{"n_kv_head": 1, "rope_fraction": 1.0, "attn_scale": 0.125, "init_std_up": 0.0356, "beta1": 0.9, "lr_head": 0.00833}
Each number is 500 + 50 x the weight over its row's rms, rounded and kept within 0 to 999. Layers, rows and columns count from 0. Numbers have three digits each. The size before them is the row's rms in percent of the matrix's.

# gate: layer 6 MLP gate, 640x320, rms 0.082, rows 531-585, columns 240-319
# up: layer 6 MLP up, 640x320, rms 0.0819, rows 531-584, columns 240-319
# down: layer 6 MLP down (transposed), 640x320, rms 0.0784, rows 531-584, columns 240-319
gate531 095:491456532477545446531521470508430454494493495510550423466445571428440517532453535466463605426461546522451494538521518453390470524521455514495550533512488509472427465544534543521476401483508502549493550534479525402498516416523505458452533444
up531 096:454527574469478594500483404499547579464549577441498512527420429516418496524557531530517546428479467457575471496574542414404511510509430424505489555421543485509532507477500382440537473489394455484474498518479515447472533542555534456459499504
down531 097:526448486520519483467562595505565462530549563498387473525499523482565481567525449447506495518531567562506513439519396472498362443385505568565574632545465508556455532551480546553483386539472428438478534426494456467580503536575575513590525483
gate532 093:443424400495455551478511509460506484474514488562515512550558534456513489477434528537545429539466419549534497404417432493508500378464573555467510431514451502516521498521499514584520476495556538460528416460514516587580464547450509545456524376
up532 093:478457518481479468578507484505478501503483457484526633494607536566528504518490461531545476544524466538482343494471528569511500490521513488501550481438450383626525519479533452623452547573445546493480460456422547481384586520538479545409532542
down532 090:542558424542512492555456492483467477535406435453483445544571511487456441432556515559474451486471535502557454571474491558487399552540538511539490551412494499418561452556516523413496436532508546525463483552551517568522510499508530529593520529
gate533 106:540472500495525436536510499585505517462530445521559483438504515551546573578477519384500434469442475487559521469519530579564547503424507513547512532434433496491471447504515488526420504547594420640496524541533525460507488473560598437560590411
up533 095:474456451566465479524510510512542446541469462515514521479451468498486471546648500557493549493534516564505362572523526567505429576582543527535569530543442436505481486518472557467483446454532461436467519459569465577499393361419506493611430608
down533 102:506431495530517496507507572534494531542546523434544497484358465496563545520604519381498498638508534459505465553550499541601534553475442464457490477400536452560418513444506477582512490516512488479433463521522496558516438447563474538481536449
gate534 093:469528469475534565485542571471555473579593491497522496523560487573536490470388421444495534468624433512501503429473473540479456462478548536428587514514443485512550482491515573506602433413453475545573550583465512472593489503493577443556502494
up534 099:417496424519348586428477559488483542513534534442517422525517511590528499555492480455493540550639452539574480455446506622512465465526481599507518538517588464464521504453491547520622526455447423448504500438527470526493418598484502499513528469
down534 100:468386496586444525482464474452579464525478406479566475457457507425519442570454617453495494509496533411445432494621515534443479497536509496476545466538526497496475497504402460525479641422541436380449477503553475509542428441574505520496487422
gate535 104:471473517441484453532490396523503508403556484548504450404525561557503476494498523448450426528517520534365471476462447480495534465504537460515484464576427576517475453424540488574525442546519538466564648530567489458518446500524531516454541506
up535 100:456509415460472598537494483480585470434512446527449526494541479519504462533439491463467508531473540474464551492479510427476491500436621376460521432488443493487567520500486492492532431505399489464545530531540471468434499569594451473564472552
down535 104:461432422400596514499455475544437548480529429491413488480421432548574487527403568460445453454473463470455483457482521511491526460469469511518525489494438468603525536499487492451572462487514473453510523469458495542494465499515487515528530540
gate536 099:452463553478453526407460508503435466523465461557533523434503555526451399511488383614518501529477512435512468581502486543471496386447584501477453483499462461514436447442513479539537453486476599476566492411409447507468505504416489545521486473
up536 094:492566463434566568497408488503449552484378475485472469449503486439493570405425493534445526483473403507453512439468509484480490446484502471443493471531585479463437432562409496532526464413521412466545525502481419406423506406424468540570446451
down536 097:453441574519476515517549551518478571506462582514500626475455536526475493432446462504398493483529483503517569596540580502492523465598443508485615478391494516490419477484453552470534587479483533556538480557414547461415428430449529448586485470
gate537 104:457472535476439443581488452508514455528615512570528457434481447519594570471437442424472544511484503436447463506488439465477429504574465467437555465495557469362445506412441604526520494461440464466492532417491537515476516539516566516506526500
up537 105:501501567579545525438503507492518476492486509495457463420497532452506444541566458592582546466536554534508613573518461466529539460492451562472533550509566458439523475476583516632350507431481516614489521384452596448514474456524415539493533479
down537 107:501361493436521379537474592405423408463522511448476484443509442465485424484532429573478568412487530551587486559487573526579465501509554434452612523510578558485579525400472577509422567471469490528528456486521554505486507513551428521506509511
gate538 110:414487608554462477509446553515462460507546387405540494383468542472469472526446437551430458457375540459459456411494461534450522423453547488456506551478526445512515545491540513580501558518481484522471442545469431457528526449486467301434549540
up538 106:538495436460501505503453458510521444494549479421470583428481506477511540479449446516590504432547452511529352533519515512454457468450426527480534554491467511554497526510469443448493543545470509504523528544524594466539467423526566476480547519
down538 104:558555457408526504514433468505469471588534499523552457481492507462442448505484429580524581539475470535549464438466486406515489496588470501502499503544469517492586444522548490422642454496480380535561548444524537466489464461462530457485458542
gate539 096:441520487506427504634555494519409471523454536475532619419530451573527579502525477452564464535403594469534500491538602596541470558430538460469493555578511482530403495535491474463466479459378477520540529545462541521450545493502474474479530517
up539 095:491460483497416484506530513579464437487506519437536551512487422546530449526417588480577440426548481478543581452483425458468551500471538445550471550486461480456471482446456510557530478523551509471532496467469437531434490446520504515379449587
down539 098:477393459616466442457591580459483517416450474509511475467511519447452486473455487565414461430489437544482558423509505457482536439581408494582562521540508513509566523493461457463513500539514477603444475521470458485509380511515502476547445424
gate540 100:542517551514524526526567433410477487570509518504531496495508469463533503486512421449421548623577576557488558521594541438564594573623480421443542463553519512590457547441462586520529562521534524473482545502534537425461453474514509564565559492
up540 098:491531514516501560472466464555435419479603512552474542440596484557527474555507496463464497511434470449490544547532601471454481501491444547528510469503490524509528398503537584452571502566393520411502449406569553533499544490594587467626448469
down540 098:586442448503466521522491397421530478545487487433568360437486437626634596481483576530501531515488454538502501605522442570470446482461515504461494443468533472553488473460555553469591471571462539500517538379519500446545536510519506446499515486
gate541 101:528517487565546467578446532464462482490556518490461525404425558478459587555484512495529542511437539509449434491426531522471533548410433470418487522572479492449453483513386608572548462630475434368396407486567465495534510411432535530440473496
up541 099:549536529457566524604470521435508420444542542522454565492563525433443425445418503495517544462404492576395398468429496454432463557459501511518458412507567474466493572604475553537507488448466676464498592475482510559506516373495476517449505496
down541 098:534613491498551525483462433527461483490551483417508446482506549475495459489519626529451591436425481538512524452496443533494476540451643481514543441548450493506527581556564524515564584612433519438534453477609522536537483507518527578526509491
gate542 101:568562438509439484507463531467557492484534492518488605498548469504604443450479462476450546545499481509523405526517508570458413591412524350563405379531521482567547545342496376497461481507532426490540429466419531473512458427535521470585475486
up542 103:623504494562448542492587509469498452514497554515564501523586546501419445429508609429528486602560546498550474446471535534522499506493552467513453479524440571548475459517517372502503486447480538464528549515545564556466492568573467490505511477
down542 107:555446518615529631501451467561463395483408463334494511524461508465482417576541348542509458444543499534486500443418455574520486403538478476554448526520489390525443486428532515441524489506507504509488499473515482502452457680593471467506545523
gate543 096:458501436483583552425422528532480445444491551554471565511557504451578506549570480528440498457550491574453540509395531502523465491490556441552399416472573587463478487505435424581557444489494598499553459560542506550486600579498460456551518492
up543 096:553480465475579459470592526459486451567480584416497408460496468509489572576441469465507463497495540447527510515526445439483472473503533548477485541505532542526556416520434458377386421517532550539441521482477540515500520419406483462480528480
down543 097:526434562394524594555581505410449468581569512487496463497427476563484524497521565567500564384516557531510575426484469507478486551452538472455595562508509528487518494405425546415477476499484471522424515389456438421462454411533482496429525485
gate544 103:454487510518406535489464581533448468547579447563447558491414536536486559394529509508610496441485316559572419542531555436465473556412493448489354503501495492506516479500536474495484505484547503505504494552501517513480549405456550454509542516
up544 102:592427600521411542498451570511488599546512507523532558524524430552467647381448500501487577402498429417431520595475506575472441509529473461513520629494579534513477458544521561519499426497485618418549505551577529587430501522445535511481555526
down544 101:460588553448559479454658537440536612586465451490456447423546420552540540556533519494356513472467597510460523554448464471531506500465495458551485489420458582489540466582525544554474478542431601416476586508491539521579410478442481526571589492
gate545 110:521415530493480446396493600574437454421542543541502440483517568570563518556492497420501511480402484555608427530484491473463545458435579568509385463426513492516406541452590479509439525464507477483620469514525478510505546509468477422472561544
up545 108:540610543530429515565490508423602548471539485514548489496410501584469464568480535422453483483466493550485480489585523492560451476477533455589485576374490507429511495414437432478454520518579526495492553518501448424501536435526481492502556512
down545 109:447521418432494444432508487500525561516482496581492503526455555445549497548456539465457427546445444449516541518492515511425534514446459491483536465441444522447476528586511479512491527573501456556485562522611469464429595415522556517533583476
gate546 101:523451466509519484464496587540522567431472576470490498503509542490453486475464498530550486561461440477507463520510454459551489397464472478541479476426626432467540570557518416509537481558519471507450514571533439456506560544509461477584554492
up546 100:492628436509517585574535452572460550415479481457557453535572455526578573505556476491440507549507507638413441504499437535457463478604494454537481462425483519502504442481400503458513538485472567451531570526441497461552475482585479421461573490
down546 098:537458443458510438471394470490470530471561514520477539471534510449480456444461366594425382462569460564433560486436468453500458592551580505618474529435478455448507475520467506625514466388479506486615510480580505506504504578544483519499534512
gate547 091:562452457516460417531430437409578431480509462537494487486479458556506586507503452534457497449516387406527519554510431544548544591520577498522475459479552515583468568497511421490480427425437520518517546458484522467582531419553405496455460445
up547 098:452530471528473571458462421495595497464511556477456467535488538547524443496537484413455561505532527471485601439558560480566512534507407460403490525463408476513433473511501532496511448520529389563475547423451552422424539502540592530507516546
down547 100:545477515447393407572564463431573426503516520478523453504478468513467550480498526582485474527556479490563433451476480511388624456462543615486519506442559448516528535477520452424563455456451408663408539522530435425532531393520483439465494601
gate548 102:556557512488474497449504561450537582521509509587497484416489578555551589493492533443550514506522488563532519517515573485493493560656428597443427506514538591524536502456473472558436544518500498510526526435465517432520513469523588460442537598
up548 103:556553582433458451569531426437570611558550582509573520523572572383405493548508571538550482564463479523461476466569541480459517535526489459492540485491413517517563593530444533484490483476481520525440520476485518486543553531518576477487525473
down548 104:441587505481572523507501492513560448477477519528499532469513496486446341591385521364450468565424498452415492562482572528461565481540534506532588589479533462490462599497502489504558624427517536537459520488528507586689515574555524517533642535
gate549 102:474467448502407499415535519450472473558561494482494435537520548546495457576625532445457437490518536526516531511439568530498540436476564489520523577500461491418497410481459483554473513463470521574488493556489497588514488499487509562508468579
up549 105:555519546563420501527431478549539514522443490473442564538441562464568591543545508553590537555491472483506430444443479517488469574480492455465462452499407495588599458471516526470522592545509474476522509481591582465432436518474486526505552505
down549 107:467452491547515551486458414498577453539543505543519469540457546529478540464495436437513511488520524571476501492486557521468535450510454457546517575494448467526512485463461548432505443505468582565475504512518542546450462531510520550426556573
gate550 088:525535516455549521557495423488552637501521522440597533502500498503492489541588475458446505500376499499476503508497493420559481438532425501575521521530491475415542613480525493455544497488535391533500530501466537406512498455476441503492573424
up550 089:581521408533445526498527501446512441509520466422470522488538497478411515541468444580495414567509439554537495537494502524500509549499512477567513504537379506517420470529501466527547449422471508464559516522559461517480512462629455495511462559
down550 089:549447576447527496564485407470495552476508456436482548466372562606475578495540462516461564496563545476479490396511493412544473413544495488502511477513492469526517575528537552535474495567663483558539531528461490483453460558451499517506515465
gate551 102:444440507533468447495442577488480503545505489521437452483574517579511503503481331506442465518498397483476505526495484592440550440515598546534460521462471504464488500480524554566460485495528484515546498520431458522554502552570477538527582544
up551 105:398483603504478481474561645481513450577546553496457502505489500551512581431520481504523553494551492577462447550446510527514527575611474423535449540428459501476535492463624477559558544451538550435515466472485493514531475474499495470485526569
down551 104:524494422490552501476497501471480457473513399515445483501407588529550483532596469492441527409555517486594464527373572531569622417547467538615469503523540511496476611384518531491418434493518498453566365473498499503446486510414498400571587484
gate552 102:421523535486459440497463519548475446514475487509596384457486576566491424519492494494497460606414425496638401461498572561498442552446534516499544487435520452424582524509448531485500483592417381565468460442502495559488519542501487470558583484
up552 103:457391452552527522590516457504514445480426500557506499532417467553511435469504448475449505535545546505546455560446488479445498561473514439524483521527496506488525493515472488547474478442606428478475527463488514503567559537433487432509530479
down552 104:518552442575546497469468445454511521404559524454485459555530479514468496572508535532459466517528522480514522472437416434423483496491547450518400461532540407448427516496501600557493544455499504501609594520480482422496568577542459511559547529
gate553 115:447460561515460496551528487441508460510487493469542510569501545531588476469542456462609438491544602455525509431442518484488555430486474352432469442474424497538506494451481448443455413461435498509586524437491520456601478544537565413482567525
up553 111:482499452493557431481583475528515514488574508534501488471456553465542535447388554455517449523534514459525527481443349536528415505444492515446457563442504540474469465530555490568449466493537442512444485501497556564442507467585473475415492445
down553 111:454419413461534477545416387475483497458499456521554540596517446591565462433462458475513473419497505460552379513518454391552464513418500508479561581523512565383461432578464501509541515529488547512545483525416594541541446428499479548466459517
gate554 096:412477511492404476474434570487536489477442536532479509514511554539542537547461488445477466504601436452492486506456589467460505524538465506432442477467465540483560543560521448462522548477491459526480476450410438446515487455444449489558416597
up554 092:500487542428550445474544545462562485578503514397421592598470471449539520603620417550541422461597468488588477474492497514473529614549581558500503513491483495543477429509517443468501489468446553579447499511510404469539455611435494496551481519
down554 091:478527512602489555485551530553512517519518512514539346450464520506428458525443488518476476537502513493415532449534495534524527438433514480559519512457546506529485544541558457537509547432479473440510570526494495601470461491478515536445543479
gate555 102:497398494560471448487538532531455474443519480485597488521444472613491532525474527485547543432472529422470585514532502528514489512455391487435539499504476476506554513485509532473501463472425427466474573457432534540516499436549574420481479481
up555 109:549487583431477533470530534524475462512509369438502485523515551503481479437490553550524411556467490499512597555450480449517487435610483519487520545439500497455511435483451521457480621571597595521464473474553472457548586455515525466540553526
down555 108:444450532407504571442464464526570413462541518528463537488479581556527473495492499467500507469567521514462513617442493489467479495502446455398457455481432450467392504529491515519566413541509603532533553483503534467510485467401495511560624565
gate556 098:496441545464506478466503441475502482509533576502547530578521607540512520532536418528551510558545536519477521471457547480527462482579480524524532486482490480510400432565472457538578595506556484534459489543460520580487512560546457475448499520
up556 099:464629499542633565550531561529392458425542509444492493487586550480420468477441491444507564413589460568465504472507523458552542516544553471506432492458444495550423598473556555512447495509528489522515526496456523561468503492624608439522514504
down556 101:522470415583473501567504510480418555443518517531527417434523569487431570521498491435544531523506488460516468505461476494486550474401582531554427536414497527495485521505410515561414464471433537424465569513536413528528522492487524379539455536
gate557 093:447524564506491472441548541513516427463556478480516560440565499541470516506618489533539423529444472474569532505524442537471448330595446519547483496462444454407546485575487418519475479466418470445479509473462458458499448525450500496462395466
up557 092:483512542438477468534563426409502412545506408487480392529454566491558488484523509433495577512545472559491516471515501513613428485539472483452538420524474426469475479556479517539571594445481554478539617520533437549505525436422581529497489526
down557 092:426458485590478537466486504502554559390509508421562547421528466581601576539479487448559460398430463463568510465508531546467541428505444606529474493449544430589559515540520402485518467528482466471413461501455417503467496524491484553338474496
gate558 102:541483545556411487497500562491549466490643491552439549500536538426402504528475468546548493546430580603503469577499468540486545434447510513492520493465526447334590437513584470542495558525547570485483552554511569493601440563514497514504578545
up558 099:573434526467444492486536481534551494484541439525577424560492413492468500574469449522552475458487398459402456504502550512390474483516611408366472535592468429495503510452531429555442485510504495531473586492442445472507528605464462487480543515
down558 103:613468466433484458503457563493506471461492601428477445506544500388526509601528417573559464452540482540531489422509477514470498570543410496520408507520496465538556460537520472578532402468524543542520570520456567467544500559511463526572556479
gate559 098:489391575406591499540458580551445578347548521465491483495493403511515566474496523524541534514461469511570537478523483495385477407412509501498503561531475580552454498494521476503564476484553408461500481449450506520507529461496544469424484477
up559 098:497572461478591522429556457495478475551529449563520444521472493524532489545520484552550456525413474571449500404486570457528519508483487466481510486428490463581498492505362461542459588540432532482506495514489511468409462481479459453454481505
down559 101:486482496568594484566422548602474579446568472445476492493589534537516525493461439532477430529399483554563544516550484580510484493394564501550385569492485445505439508492490434491500515435566454531498515509502501473490536483449499409509516496
gate560 101:524451520450444450535550506498589452522540546530489523551479503427492553538490478579531475518528519525499469523646495459475519504586415501509485518430454578520490470434510501525603514441520523537528570431424562467470459443534556531469509592
up560 100:475553548490485470523499518537426502609509620549516579448557486526485485519523468493493413507482521414472471502499495491542495538471395456506464449545457487472614452490511391545429502516454394462490517431513505465504553547487447531501548445
down560 101:441675541508498508616584512534562475473449589466523477451521433513495477474504508462484537592505487443439533527559589469454525500521521555517514490529395477572450410537489514501479495489482519528616542457484527466474489563476561557533408543
gate561 092:553596421493442474440478440533574453477434400510394460571519382501525540567486472507475547559590474434533507564516484445508488475477502509519477510519501433539413554541474485404550474433470464498547460575506434430518463435547466490526533539
up561 091:538497455477496502483523539473532589405506506565492505479498518396479432498467556588470521515521520414505493424519618499404530542563560429484561529523411420482496485552513432405452473485555490495504508363462498505518441546519474413523439436
down561 092:430559514564438524453548542596557398556406472458565503443507456464599592510509428495481500552461536512524506511495444495509513432465539557614432540492519457496498521528419621522418507429451536498443554553599595504497534481450560585476507479
gate562 100:510423519557471542533466541568478534574487531500528567500478544578403480429526453505460493584511592543580550511432529456569542433545447566563429538481565521598519520602485550492541537497521557524512502575490532456529538471532452491456551465
up562 101:440523563426418451481559482475494535481404511516450568494516545529537603548592490551531509579536435490466557512559442520487598490405449510515503440430502563521417499438475467498442531388465519508519511541449628502450540424500443449491431571
down562 103:551516662570501432526460420412511578474450490446528501494512588593471522537468526480539480515608496611554490486557553510524556499473412509544543557510498487517586473536500478552450412540596447478515414494457462431511421478521448542551583421
gate563 100:553530489545459445548507445573465545544483500484548453440489392513503604480530528492523494466488626555560476538503532528528510566406512549563444519470486374436507427496449610470465441508533509551393500563486347401553498484457563486508467515
up563 096:452432471437540546562459495557385491465500490615437477441513437553511499459504492430552538483579503568541616465477523406532570480443496477444570500430551495539530455487445486564482453484426490468544553555524475519532566577561603553487578492
down563 096:398532516526457458509654532441502587501464449494594449567455517472579548466526521438395489501474502542499511561532424663434533505497526452487482458472502473523560460489574516424508511496492462539548489447491450562456510454538430474410465508
gate564 098:376493461452476525490514500495535501420587404406583452434467399502496444448574479560567531517528508542613493578499552410459476418478510483502477500503535490475480461468567514484574476494506451537524520493484569603560446511580508431400515547
up564 096:577490529457537512494520475448425584546538575427499487560459544482538474451518462451453404536551422507509439473503523515537491461475471472540559453522462446483439511518476514453509516438528483509586507543465444549553501515574523494507577557
down564 097:462481423524408484495517492434436528503491439586458495453528387497409507510561424463532604433420466432424491537512482550570515400477496439533412438554569478488506597550462508522527537634493479542474468441530588443457521406399394452470543459
gate565 095:539544468569590599501529571522496419499483471454583477427462529452404421505556525546575452470484471505449507487469428523428606450475480588521477462504456534519506528524494563515533500506534532457481527597483463481515483528461493468406460522
up565 090:468458582453446497550623514456549512513502482463533556463571473442509474500526543462556500586491493570472527516491577516478465466581527511518514567500556553469474568511534565634468501531434566515500527491474482429468515318468546501530555502
down565 094:432454527521512554501545514498444442499558433466542567535427542459477521545493477484484551520561506527472447529492507425357504522453451454460417363419521493438531474511547511593522549455555433510533498516516490533458494512476591545504541481
gate566 103:482527497575548594483461488467467498524481521486593515473521557480473398532443532487542492457504493554496539493621492515528531502512487524399452551499532486507483440440474553475385522661483545486507508450439489456573493453566342534473475454
up566 099:496524444452469467492544431511484492458447535471419502425484532536479477375411589471431510523508584602435473445566574491444539481630466494443443436412424509554527555457566467440532549487513477464533520627473494556556503464599498549499605550
down566 100:426535577557497536510439490511522461498459406505573466499467613535443460466504463471468503431420499532507501520579584459489490457480493539485434551553502484474540399444563508473542523528488556577468439409546585589477498516562412430430511450
gate567 095:503497476473515483516528306447501495493504470543425435426506587455441496497475489462475501536516526453541424421553432496522487518548488407499377430459469398568510515455539500535465601503487517522533609570584558526452550563452430520519536501
up567 099:610516488493516507506516465526586524578572420470488392486540541519458509506497536480429527452491476467415549486483424475589529540531522530520465516433498426353453541509522585514530564451542539492497539476472441476462506493467434497468577571
down567 100:466562443457498609508522610550509426557446524449522530495550465458526494466534561456527505524476540449470480533451578470576491525510523470474566488498567463471544451458452624489467410471476572551428615624539524451543492442484402409490389548
gate568 105:473520652469428482504506438544510526493494430477492481425466556526472461523460494467497525627547591519463582601463637489502528534537550503560432527568526506469547466562493467443409478507501448473427451495459485462502531528591453455517469539
up568 094:498486471517508494477453526489447528506449492487442411507505484487476452453501540569492529515534464459507420532534412490468473541430482483520489505477489400565416419506500463559527504510466533425503480558561527527475374687452506423538495433
down568 100:498533472592511492490483474474411504491481469480512493555523518562480450457534590496456511492551537510550385448553537488541519469417499554510433498579600523451465488516351480429547506498437535455500528431421615518512555539519465577483571551
gate569 102:451456650427523433404496528540487485448505465444500570500491574476540407519561431546441424558411471509477518460528536510441490554516555536486412501460627495488505539497436506556489471509494491568522580472524534472534543558489482472469562524
up569 108:481516481510500553586481470461464503515560506543450439479673559510513509555483488353539504463464543533427463415523459451528541485558476489468484484400477365529511465483441534532513578495445529508421501479498591459512497559529445508414516480
down569 106:453522502337521463426484458545471498534478526491468492528540511496498522459496539453508556542528493509564496447545473438448366505518520435578528553463529513490480577514502492520569506521466579427421526528558567464467457519493456510501452497
gate570 093:519530515498534552448504577543593545596531509464456394462535559481488542421519531488518552496570537435470523423478525517439541435474544558534525499577511499569534445397507610588470498550528527451598473558550451426519413526384578464588516517
up570 097:496506445512500435406568507486519404428506467486451530527534480574557458447517446471486539512488519458562544507471467495383428424369525573566519509485567486514572586523434492558537542412463454496467540431521432569535548513534485435553514432
down570 099:491561593491473510455525459505506432498589491551424552558498453471499479513465437467408404516416529592492536538466454471504421459420519558468528424552539455509499442555547579529526516467507513426482459436568486527429486482414601487542459552
gate571 103:531504479521441394506529514437525406487498426523532472532518559565566465527401437442518478477465554566471466500458459567460550437515480550460444476405487528637531470439509479536608451575507528404572479412488539451509411549510513418518483444
up571 097:433514545469501474426476494540369469554537496570450506471448455627475500413515452479434581560474526492592452485541551530494507493451469565516551460419561468489592427588524474554439417504467603495528504584531461610486487513446520559526573526
down571 101:524597556547462482525577516480529530543495474574538415492416540406677528463472504516509500430505487522536515419516520579458561490511537641528436556537527492581540444605526504504489496444451451569446509458485445400456492488490447455532488547
gate572 096:520456516497522528594536550413574480541425448469527528434498538471481582538564402563525509514475554487525602575567506493468520545574516523527465582579444455472594481506503472552519516460512373503471529475489550426542582519406530461468475525
up572 094:537515565451481434490431473547582474515543521501557451488486554537438494502522477470512551441480463363410451471505496484534587439446475483434514577521416388539482538452511504502509457526420484498557572426384509446555447497461569490500494580
down572 098:490545526497489439496456573490694506519542539400524474546560547491526511470529483541438467565534553608470527479511535492429462502453447472558457504550441497447515535390465423542539381498459459502389440512474450506539522469542529485449483522
gate573 107:454495506576449595411527573505482489449521501458470474465431472500462483550457538478468390494516518593506525510537535571564590523495499513538450552525561493528543465507561475545474480522474429461522487570453419446424558465463499506496620537
up573 104:458524545500443471482533482504574491533525459512552575526555482509415459501518500588578516471492496509473550486540510544374537518493499443563429433495458464510508440479524497486452500402540484432551453520428437483652426471551454424399548459
down573 102:484552469476425533512530608470529445463463419562461507519641459500503490544528476555611604457511476523499490477529482531462545505479436467503513452425569501501539516432438506552404460415478503475550511402419537495494471519574457495483525417
gate574 110:443529373514549543450482533540438531464523440560501500457554499444508521463497509491456400487476513486491422542544487470492454499444563545534427466467528518501433432516423540395436498516473570554478632483545464458545478515545589443440519505
up574 096:526478496458490555515453507520505488514445468429509527607482497561495466452593570657466531534584511531520511495575480499495424499507472540501525540547491554491472519523547455576616497470557505481489444571541535545492471581567457445426494469
down574 084:404567511509503507442456476472469594540516500517537460422517516500477545518507464398521496422431493499505453481440513505499503552436522525517457419392529473561510461477456500485457508529466530529386576447447506457574524493542608448493460510
gate575 105:506454480457433453532498566469447455499581488469488453487537521522473434523455449494561493529429504507587373531524536465509538553629485402489468375544422542452576462477513567468510493512475472491627431440450489453560464496512570418542412498
up575 101:502478469494472520462535467445481397406492528452479529552530498463508438394535458587499591534441500493505440563453510513521483494472522487463409543495612541514579489469506359540587515484555587497534455505478540460430402474482475540475479457
down575 098:418531392327483459461470501456525474494543576454446423509574439473498484506537450660548592580391432507534467476453522546516517524444411497508469559552516466483496467488499514468527525446494480479464486558549492512504527495545486520571431508
gate576 097:528464561383476401510449509401447487457440466503479577481480541509494465496512433474561450451460426431607619552512500417622522455455420430504519546555515597478506478610404532500421357472565439534474508517490558437561513536514429555538528506
up576 095:456530436556494485521540480527514566548520505413455570428454422585484491550573532550497369464469508504492504604526481478584466554456470515538521461480481548494446526420464451540414520474480539530342564508549558416488530557619513568483540551
down576 095:578485565482545521534475497536563481619601549468566465499477426414579493434485627468472560443475505574486524467466457494438423476530535537510518446553465534451466450511538433375594551468466534457537444434551371531516532555478589362560534506
gate577 099:491507477541427522493457532502548482461586465413493546507472536462462471511571461487534455583559459484501459535572538592518417494420443467504478517471495543412607483546558510480540550517456527470523589499406484399554559452563533418505466505
up577 099:503501404556573448528506524555525513537483468454467589519443446433536518463490464565459554458496445534517522513519511487581447509503499383552486455508492452567514532450540508500482464494543505549428471508495458527524454504498532481430538438
down577 101:594552491568511465534472526584526505454525440464403517552520519461522504397534405450489508508577519491440520463539492411517489613542502432434468509528508550540515503531506545430551468481558546382469402480550404609464485502474442453537470498
gate578 108:520373428476531439491609525539452497456525493523420530446476543502468451479467479577485456601504585527502500461517493481501471477430462411529527442442481487505457531461536417512536515433507554511547494540495542542510533516488450505526473441
up578 103:493464532511574429569447479436490589602436512478506447499425480503556467512510534448478517495510453500424505519470568523488518524455495450475466536469452500478465516493558525439590586548610530448486509565488540510522424526440424525551540483
down578 106:465570511421577442417452441425491554539441413444532472477535494484486497462534415457419535486489511455472487459500405515458511576498470526540558581565492549542469607490528433432513497487519379510430530477411512465445509415457519561491477553
gate579 102:475513526616518451500498508491464607433512491416527540513503561531399510485538484490511496497422523465431523472532554604553540495453485595470436595478483554506527609476531456574487547562471437496475614554457445613594575466475463443553490549
up579 097:526471416475499485399490365398564560402504571506566507492470518507550576412463516508522464432444505469409556408508406498496557646518468498430589581500560481557559512484453442530533576537443458455506422458489574552477449435489467561513534493
down579 100:510478533505528438480552499536428430559463427528500450521546467429493435478480460576441538453421433527485403492419554481415483438482597406454443454453547469436478470499414503468467594431502536552434534484532473570485474512540526609433416471
gate580 108:480442555546489555509447499514526492461520530535563554456484505583480506545463424473448462478534494497488443510515474556367452543471483500420517408447481571601497491483576555533553453516624461547607530431465564440595581441499557514463499487
up580 100:533526403495450484533476496520435467506513564535587493471473423415407534459561515460505589535550561490548570520418439356486511509488539462446549498548437549475605560561419492500453487495511421486430575595461577437455520518527594519509572497
down580 108:498470514549449504511378433474488484490500497514622496505508525530456528508505462540552540403502483441389427488526507472434487476481465596491409470511574443510595629505449540562536498452580578480561536554473543483582487482489594531506486567
gate581 098:488405530396511462446494536391615573430528566521516479517453465556605563516476483443467416527477435585443476445461530427485505395482456457444505453470581456594534519419462488551498462608571514456508473485514535432538518562504494394492518456
up581 099:515510544481467488494496554481558506529499470470504489544578418464487532423387551483524478448412528504493546522469465466507492381397449507576522487428574384431561573450486527571387487553548555434455476463555496352548467554353422591540450447
down581 100:492457436472648473511476636498482494553441607582540424510541482461545525508524554509600554449484564492427521476429469531574496585550481498566544467470604504459542521508516512528382503550442525561484499528576463526499536438474408544463424444
gate582 097:499570478590515530456565558547469425436585523499526665433551502502481549544412519513538492508540567448486507550527476513496536473446459517518448519492496544572583363562523500476494471521458508469477474469495444497497470449523502517600416470
up582 100:486547391389481490441588517477467511499508497563519476533483466437510433519538521499431517512524635500575485576509534492457509516503503470533503495471480495554542454501564467561475520413598546524518546523486506543518442491541543482511479501
down582 101:528527469555505541536485519496501413625484475558550615435432583492537594578439504464565435552378560526501458599508497491486487493507488445482535548449560552440466515581556456508495508469473553468490597459541472506486474528505444436552509483
gate583 096:526491525473539466541511426511477514503527513592561508463499492564539493539474553453478482485501512480484479472455476467525478435479551502470391557425435539454509492377542470461449523551591408503555496470442619514490551488539466451438488488
up583 101:599580471433522460537533485519518503518553517484474540434527435479509539533466507423605475409491511438524518518416518517501491435555613485520555581431452476494508419473523460496435486423530491503592462527541497455455587475483515537483459441
down583 099:480482461436549490462559453507482544455447517473584452533480597491427522490469468487536508429492542496474565468427483467496473529461508527480504392547506477448439526493484498448446439469473517467397525561531385480559427494462583520493443580
gate584 098:376544503566489435602415503500450429547477597515547447536501401504498470481484499508439433542475509525452516516468470454519533440504595434469499480511522487559589508419516542525532499542507509540512523530495524514489519406471491484517561549
up584 098:462424504475466523525475459569509491474458548476593528419410522589493488470556487517560516424524477517461487537488453491439493529553511504455458529463479479459461508490418468551508573534514516515536575429583564474506540511400462500525449548
down584 101:420499521565548537523410525530446575499524516541491490427447469514531443485462502504490452487502494601487393530510607453521483466348459500492477506582519463489499566499509482502479506486489499441466582409559485474607552427428494434448514505
gate585 093:410469456489504542546508515514536510578549479538561476504394507506482505424593459450488466565531395498486504588454513488490419598531447415494488479500416555526437481541560468450511422526448500404517490558491528444592489497500539540528505530